config.toml
d_mlp = 3072
vocab_size = 10049
activation = "squared_relu"
positions = "learned+rope"
attn_scale = 0.0884
init = "normal"
init_std_qkv = 0.0163
init_std_o = 0.0
beta1 = 0.9
beta2 = 0.95
grad_clip = 1.0
batch_tokens = 131072
seq_len = 2048
doc_mask = true
dataset = "wikipedia_en"
Each number is 200 + 40 x the weight over its row's rms, rounded and kept within 0 to 999. Layers, rows and columns count from 0. The size before them is the row's rms in percent of the matrix's.

# layer 3 attention value, 256x768, rms 0.0156, rows 56-60, columns 192-383
108,141,261,208,241,79,122,195,268,240,147,154,176,191,218,191,231,264,101,229,200,213,211,159,310,284,227,240,195,212,192,164,159,184,134,248,266,182,183,258,204,274,205,185,175,179,209,155,210,270,187,134,243,180,283,190,232,274,195,215,199,212,180,251,186,191,210,178,239,199,184,230,186,140,224,114,195,225,185,177,249,164,142,99,154,162,219,230,145,177,234,166,254,151,238,204,190,208,209,150,89,151,234,212,184,180,203,159,212,193,222,241,173,161,79,211,252,276,206,186,172,239,133,202,232,254,188,195,159,188,176,232,260,152,208,195,219,190,180,257,179,212,188,208,195,183,207,214,246,246,253,136,162,157,187,196,260,194,208,195,189,171,178,233,278,185,189,223,280,222,184,146,164,181,181,234,223,223,224,210,224,176,163,136,111,197,213,171,215,213,228,187,188
098,184,219,268,167,238,220,174,146,216,242,187,249,196,252,182,227,225,139,229,189,229,173,232,240,221,131,143,277,216,261,263,199,103,187,156,278,189,216,213,179,218,228,189,178,230,206,239,223,261,200,150,221,158,252,177,126,221,166,202,147,203,178,290,169,119,214,108,134,253,187,284,232,179,189,210,226,190,205,196,256,219,235,233,190,233,226,206,175,233,203,186,156,166,203,148,209,247,151,180,181,217,246,255,212,171,182,180,219,293,159,239,180,232,276,225,195,203,187,211,262,231,220,221,272,234,136,273,242,187,157,87,210,201,205,181,274,145,30,258,214,201,235,187,215,145,213,159,231,221,198,186,230,230,169,160,255,151,218,215,199,222,161,240,126,207,175,164,284,204,196,119,246,181,222,281,214,197,202,223,192,172,228,251,219,195,268,197,217,234,180,210,208
098,236,129,224,179,233,219,283,190,120,169,177,185,219,153,170,156,240,248,193,223,170,213,248,212,152,258,168,202,147,169,116,242,173,149,210,197,207,213,178,154,146,156,194,195,210,139,196,202,141,181,217,193,219,232,251,241,204,136,195,121,184,176,245,133,144,212,131,162,190,209,176,271,153,131,189,184,232,124,163,169,191,267,190,170,167,208,217,223,192,215,226,265,284,259,189,205,163,157,211,189,195,311,245,193,204,207,190,218,205,208,167,206,155,261,163,257,219,243,242,164,226,202,232,186,223,220,261,222,150,225,234,222,296,216,218,226,221,178,147,171,209,234,202,180,238,242,219,184,193,159,103,206,149,225,233,206,237,133,190,154,199,254,179,107,240,184,235,223,166,193,156,190,199,177,212,206,179,223,240,129,249,252,170,245,196,177,253,283,180,225,189,198
107,193,219,200,208,236,172,328,107,211,210,231,145,164,223,166,173,167,197,175,273,200,277,226,229,158,183,179,157,227,236,239,174,138,184,118,159,243,230,223,257,149,233,215,287,223,208,218,174,210,188,215,142,227,202,239,189,271,222,215,203,178,212,261,193,235,185,175,160,201,143,202,236,216,242,158,287,224,268,230,214,166,156,120,172,223,166,134,210,154,192,180,157,246,223,161,243,124,239,169,189,245,214,157,140,227,219,207,300,149,205,162,209,186,218,191,256,252,226,116,186,230,199,160,249,215,156,299,166,230,173,148,164,201,182,225,234,193,248,178,155,244,202,216,196,229,122,215,173,188,174,141,248,251,171,203,219,193,300,186,150,218,199,177,186,268,163,265,226,172,196,209,168,198,173,161,235,196,237,165,232,189,151,158,208,216,195,190,203,159,85,262,248
101,234,229,220,162,199,237,105,208,206,204,202,180,165,170,177,197,276,196,253,236,246,198,151,136,175,185,151,192,205,178,170,221,195,112,230,203,243,164,135,330,167,215,176,218,252,216,195,288,167,178,151,124,172,181,223,170,245,235,131,157,102,189,188,221,266,229,219,151,153,184,185,175,189,207,191,158,161,182,217,208,184,223,201,177,202,191,155,142,199,173,212,257,208,180,225,228,218,164,240,201,202,211,204,170,200,110,227,194,174,262,213,207,198,170,187,165,243,208,262,237,146,168,226,208,241,207,210,226,275,237,197,205,169,200,229,241,194,97,132,184,190,201,224,171,161,157,234,181,151,236,149,252,131,209,201,199,127,119,297,257,205,188,135,183,194,248,144,211,156,183,233,192,241,147,221,237,186,217,191,185,201,164,205,133,185,208,242,250,212,130,195,172
# layer 3 attention output (transposed), 768x768, rms 0.0104, rows 56-59,184-187,312-315, columns 192-383
115,190,234,239,253,211,168,211,249,141,225,217,239,204,240,216,199,220,227,172,208,169,247,192,212,165,186,232,217,202,216,126,237,234,182,131,172,230,222,173,193,189,208,158,212,219,236,141,173,257,165,250,140,247,219,200,150,132,212,173,248,229,205,232,209,152,247,114,208,212,136,173,228,211,291,140,204,267,246,189,232,207,152,197,155,232,155,185,249,232,241,234,242,210,211,180,164,219,199,167,100,233,205,294,265,183,213,231,207,210,175,249,156,203,111,176,146,204,235,244,199,301,170,216,227,166,223,300,225,148,240,251,219,193,164,231,168,145,205,258,159,196,253,193,192,143,180,234,205,227,188,207,245,196,212,244,157,152,134,218,191,151,161,265,253,186,193,268,149,216,197,170,190,233,255,229,197,212,196,195,171,193,102,151,106,210,186,165,308,236,200,183,229
095,269,230,237,209,136,181,254,236,201,235,207,191,185,213,187,137,212,172,127,154,271,192,231,171,233,192,209,184,256,117,232,225,163,172,213,239,201,215,205,167,237,206,168,175,233,207,156,267,251,155,210,178,183,199,199,242,205,231,150,200,185,163,203,195,212,226,161,249,188,319,188,168,143,139,140,155,268,217,306,225,226,228,233,255,175,215,234,106,209,158,192,215,254,279,212,228,226,222,216,188,199,306,141,121,254,201,188,233,192,165,182,187,159,147,260,242,305,270,217,249,150,143,227,243,157,197,175,205,199,194,234,166,216,162,203,143,232,185,196,175,185,198,162,154,199,177,195,147,221,201,223,185,173,266,163,214,163,267,197,176,210,243,224,115,190,139,199,239,292,206,135,245,241,181,180,213,169,239,163,95,177,151,170,183,229,178,209,116,146,245,176,223
091,261,191,216,155,205,231,175,271,197,156,184,176,185,160,171,194,164,136,262,152,190,156,208,153,202,236,187,151,178,160,252,144,199,174,232,234,178,182,148,176,227,237,144,132,161,194,253,200,211,214,235,228,197,163,183,316,249,217,168,213,187,171,178,216,218,124,178,143,172,144,179,212,169,160,205,196,173,191,190,227,253,181,220,168,159,211,259,226,171,134,228,228,223,163,174,236,164,186,198,156,205,217,197,166,261,193,189,194,199,180,221,199,198,247,239,209,167,197,115,196,187,107,203,221,259,140,197,249,192,193,224,201,270,223,144,201,309,212,176,206,195,231,179,155,191,263,162,147,267,181,214,219,180,171,195,231,268,218,187,184,167,243,201,176,247,106,159,220,230,197,222,194,230,224,173,179,213,250,183,247,206,242,208,269,214,213,238,157,185,211,183,141
107,225,264,149,180,185,284,257,148,216,179,188,216,205,184,223,169,217,160,164,182,199,164,220,289,152,236,222,159,232,241,182,224,212,129,161,210,255,173,182,237,218,248,201,178,213,233,186,176,220,133,252,231,178,136,163,197,156,158,201,275,242,221,224,167,158,120,136,170,127,108,120,184,205,181,185,209,172,174,124,245,268,168,156,169,216,195,157,215,215,236,263,180,163,160,156,231,198,147,224,179,188,171,244,211,206,224,245,248,244,156,210,240,243,250,181,183,147,265,156,193,212,200,210,256,232,246,235,213,159,240,198,255,234,246,165,205,199,146,132,192,188,278,199,185,217,255,151,153,264,199,179,248,196,164,316,197,164,228,242,174,162,201,207,183,221,171,234,253,177,191,187,187,184,242,245,191,197,229,175,240,187,256,171,196,156,148,213,213,182,161,253,188
101,234,241,254,248,184,196,174,294,126,207,203,173,278,226,182,208,237,206,161,176,131,226,252,220,156,191,217,194,208,171,125,219,180,172,166,153,224,237,159,174,201,194,185,188,221,218,163,196,248,187,213,186,222,225,160,116,148,204,224,238,239,196,181,170,166,216,102,201,237,188,200,237,217,290,161,154,282,230,242,246,226,186,214,106,152,139,187,224,182,275,188,246,213,217,208,190,181,268,120,64,222,246,218,218,198,174,261,221,203,158,237,151,176,88,194,196,205,206,291,202,241,198,251,190,143,205,250,256,170,198,271,190,186,175,204,182,178,222,230,191,201,226,215,210,158,193,219,203,230,156,223,224,192,184,179,207,149,170,226,224,165,200,292,190,211,207,219,202,234,192,157,216,213,294,212,198,229,222,233,162,191,145,149,153,189,171,193,234,234,232,160,215
098,236,231,242,207,161,198,208,220,204,245,205,185,147,173,163,177,167,176,194,210,289,186,163,179,241,202,239,122,250,121,195,198,138,239,220,296,207,223,238,200,254,210,154,197,296,223,235,252,235,174,187,117,206,181,194,231,201,218,152,254,194,235,189,217,287,242,156,195,184,273,206,187,110,193,157,164,218,282,290,252,227,282,212,214,209,252,244,124,176,162,193,188,224,258,244,206,169,206,178,207,183,251,148,156,277,241,213,224,172,133,195,208,116,151,251,239,280,251,157,244,189,173,194,233,202,143,228,237,191,153,201,191,227,191,146,201,214,151,170,154,195,250,267,152,131,160,178,92,220,205,192,203,175,235,228,221,181,258,215,216,184,181,199,69,244,157,164,207,251,216,151,217,203,198,189,188,171,196,165,159,180,95,135,215,260,177,159,130,159,171,171,229
077,197,196,191,179,222,221,184,297,198,144,166,159,119,222,224,177,210,108,282,220,173,214,141,163,242,235,206,119,162,198,187,151,242,217,193,189,161,246,192,176,225,229,176,181,212,232,242,132,185,180,246,196,206,162,179,231,202,228,223,192,193,259,180,233,223,172,225,145,177,156,216,249,130,191,195,164,176,176,139,230,253,203,201,159,181,223,296,225,161,128,181,208,220,215,210,112,178,112,221,163,202,201,216,189,213,192,137,193,182,212,214,212,188,232,253,243,209,128,182,198,278,106,186,229,293,127,198,202,174,154,221,200,262,288,233,172,270,243,213,241,164,210,148,202,242,190,201,167,281,215,185,234,169,201,161,252,292,176,168,151,195,206,193,203,243,121,238,195,202,207,245,202,218,180,187,168,204,262,228,191,227,199,178,287,259,163,244,194,174,218,230,146
098,228,248,155,199,199,219,282,207,222,209,131,174,182,204,226,130,242,147,175,164,198,183,211,238,188,187,145,197,264,217,163,229,185,130,167,131,205,169,155,216,194,252,210,179,221,247,154,214,220,128,196,217,175,176,147,178,174,157,210,242,244,236,215,171,166,141,146,193,169,166,134,189,219,216,120,194,197,148,144,223,232,213,198,175,211,134,198,154,202,187,271,165,177,171,194,205,197,151,181,131,234,197,203,221,200,186,222,239,219,153,178,255,241,251,210,203,185,241,193,205,166,245,276,255,197,231,221,214,145,254,213,242,225,248,187,201,187,122,126,171,160,243,160,234,208,267,170,136,247,192,166,258,203,185,261,212,134,229,182,172,165,235,225,209,192,187,204,274,194,194,187,196,179,239,178,185,222,213,167,207,156,281,139,203,194,121,250,199,231,184,241,216
100,252,240,267,161,224,179,258,312,152,204,261,229,223,247,155,207,227,245,182,180,130,202,261,205,165,187,178,186,229,196,138,210,234,174,209,175,183,263,206,188,170,236,163,210,185,204,166,156,268,215,245,178,218,191,164,173,122,244,209,257,263,166,184,150,217,201,169,250,224,199,172,160,243,294,158,225,224,250,263,242,208,177,233,118,213,176,210,247,234,242,232,184,212,175,244,166,201,229,109,135,198,249,228,198,255,205,154,201,239,125,259,161,178,85,212,160,199,221,250,134,215,221,229,221,193,256,219,243,185,190,288,204,251,183,164,175,219,172,202,208,153,262,198,210,204,126,271,194,214,167,186,226,153,155,189,137,177,149,216,178,147,191,317,225,240,220,168,214,193,194,198,176,180,242,179,224,197,144,183,174,236,151,169,150,164,186,180,252,264,201,208,197
097,250,247,190,260,172,208,227,175,192,251,153,134,168,210,184,164,214,148,169,226,226,210,234,136,243,227,270,178,234,136,231,218,115,194,139,219,227,208,220,200,245,158,223,218,303,256,163,267,215,165,200,152,182,271,214,192,187,179,195,211,161,260,161,225,233,198,70,209,212,266,197,216,71,235,151,143,251,256,238,193,194,212,241,220,166,232,205,120,201,172,179,271,299,261,235,214,186,192,213,202,203,251,181,202,221,168,198,211,193,131,219,178,167,178,240,277,318,232,229,285,175,166,205,231,214,163,212,202,155,150,162,128,216,174,225,192,226,137,201,200,193,224,204,188,183,123,184,163,205,221,209,250,169,283,226,195,203,224,218,208,224,182,146,84,223,162,247,185,189,186,234,272,257,228,211,189,154,280,169,148,179,183,159,240,249,219,208,73,165,232,181,233
090,226,217,204,229,207,209,165,226,154,197,132,133,141,142,194,199,193,140,264,238,165,258,167,202,209,245,176,189,173,213,209,225,179,198,218,180,235,231,216,219,183,199,197,180,246,269,213,190,195,175,158,191,154,243,256,229,206,185,138,176,151,270,136,161,181,150,161,123,219,142,193,220,145,259,201,162,239,180,174,204,174,199,234,179,72,141,259,157,178,174,171,223,217,244,209,156,210,100,254,177,235,219,261,210,199,163,248,170,165,182,196,211,173,252,207,275,222,81,220,265,270,137,201,201,261,120,169,199,168,196,189,222,143,239,218,162,233,267,267,285,243,225,236,214,231,198,193,182,259,246,200,214,180,232,166,230,273,208,120,217,162,238,178,231,168,123,238,170,235,189,267,207,236,228,206,185,218,211,230,153,215,233,176,237,189,203,268,163,168,281,212,180
105,246,249,129,208,268,221,240,179,212,222,177,141,173,198,202,166,271,163,214,228,157,194,243,246,143,224,179,218,237,209,122,216,214,172,162,139,213,207,168,185,209,268,234,176,203,262,150,189,210,125,261,213,174,151,226,182,173,163,222,215,279,229,238,143,170,179,114,217,167,237,144,171,243,267,149,214,237,177,170,230,231,249,172,151,181,80,223,182,231,189,227,97,226,263,222,199,177,195,159,148,236,254,218,194,205,231,288,256,213,131,177,263,258,232,172,235,205,219,246,206,202,211,271,170,187,178,198,206,204,290,193,239,183,254,131,179,180,164,130,230,172,223,168,223,191,204,147,123,254,192,130,176,195,220,279,217,178,175,174,159,158,225,215,184,233,187,222,245,226,195,158,246,200,236,236,253,230,176,199,170,177,226,183,197,132,162,219,207,217,214,251,198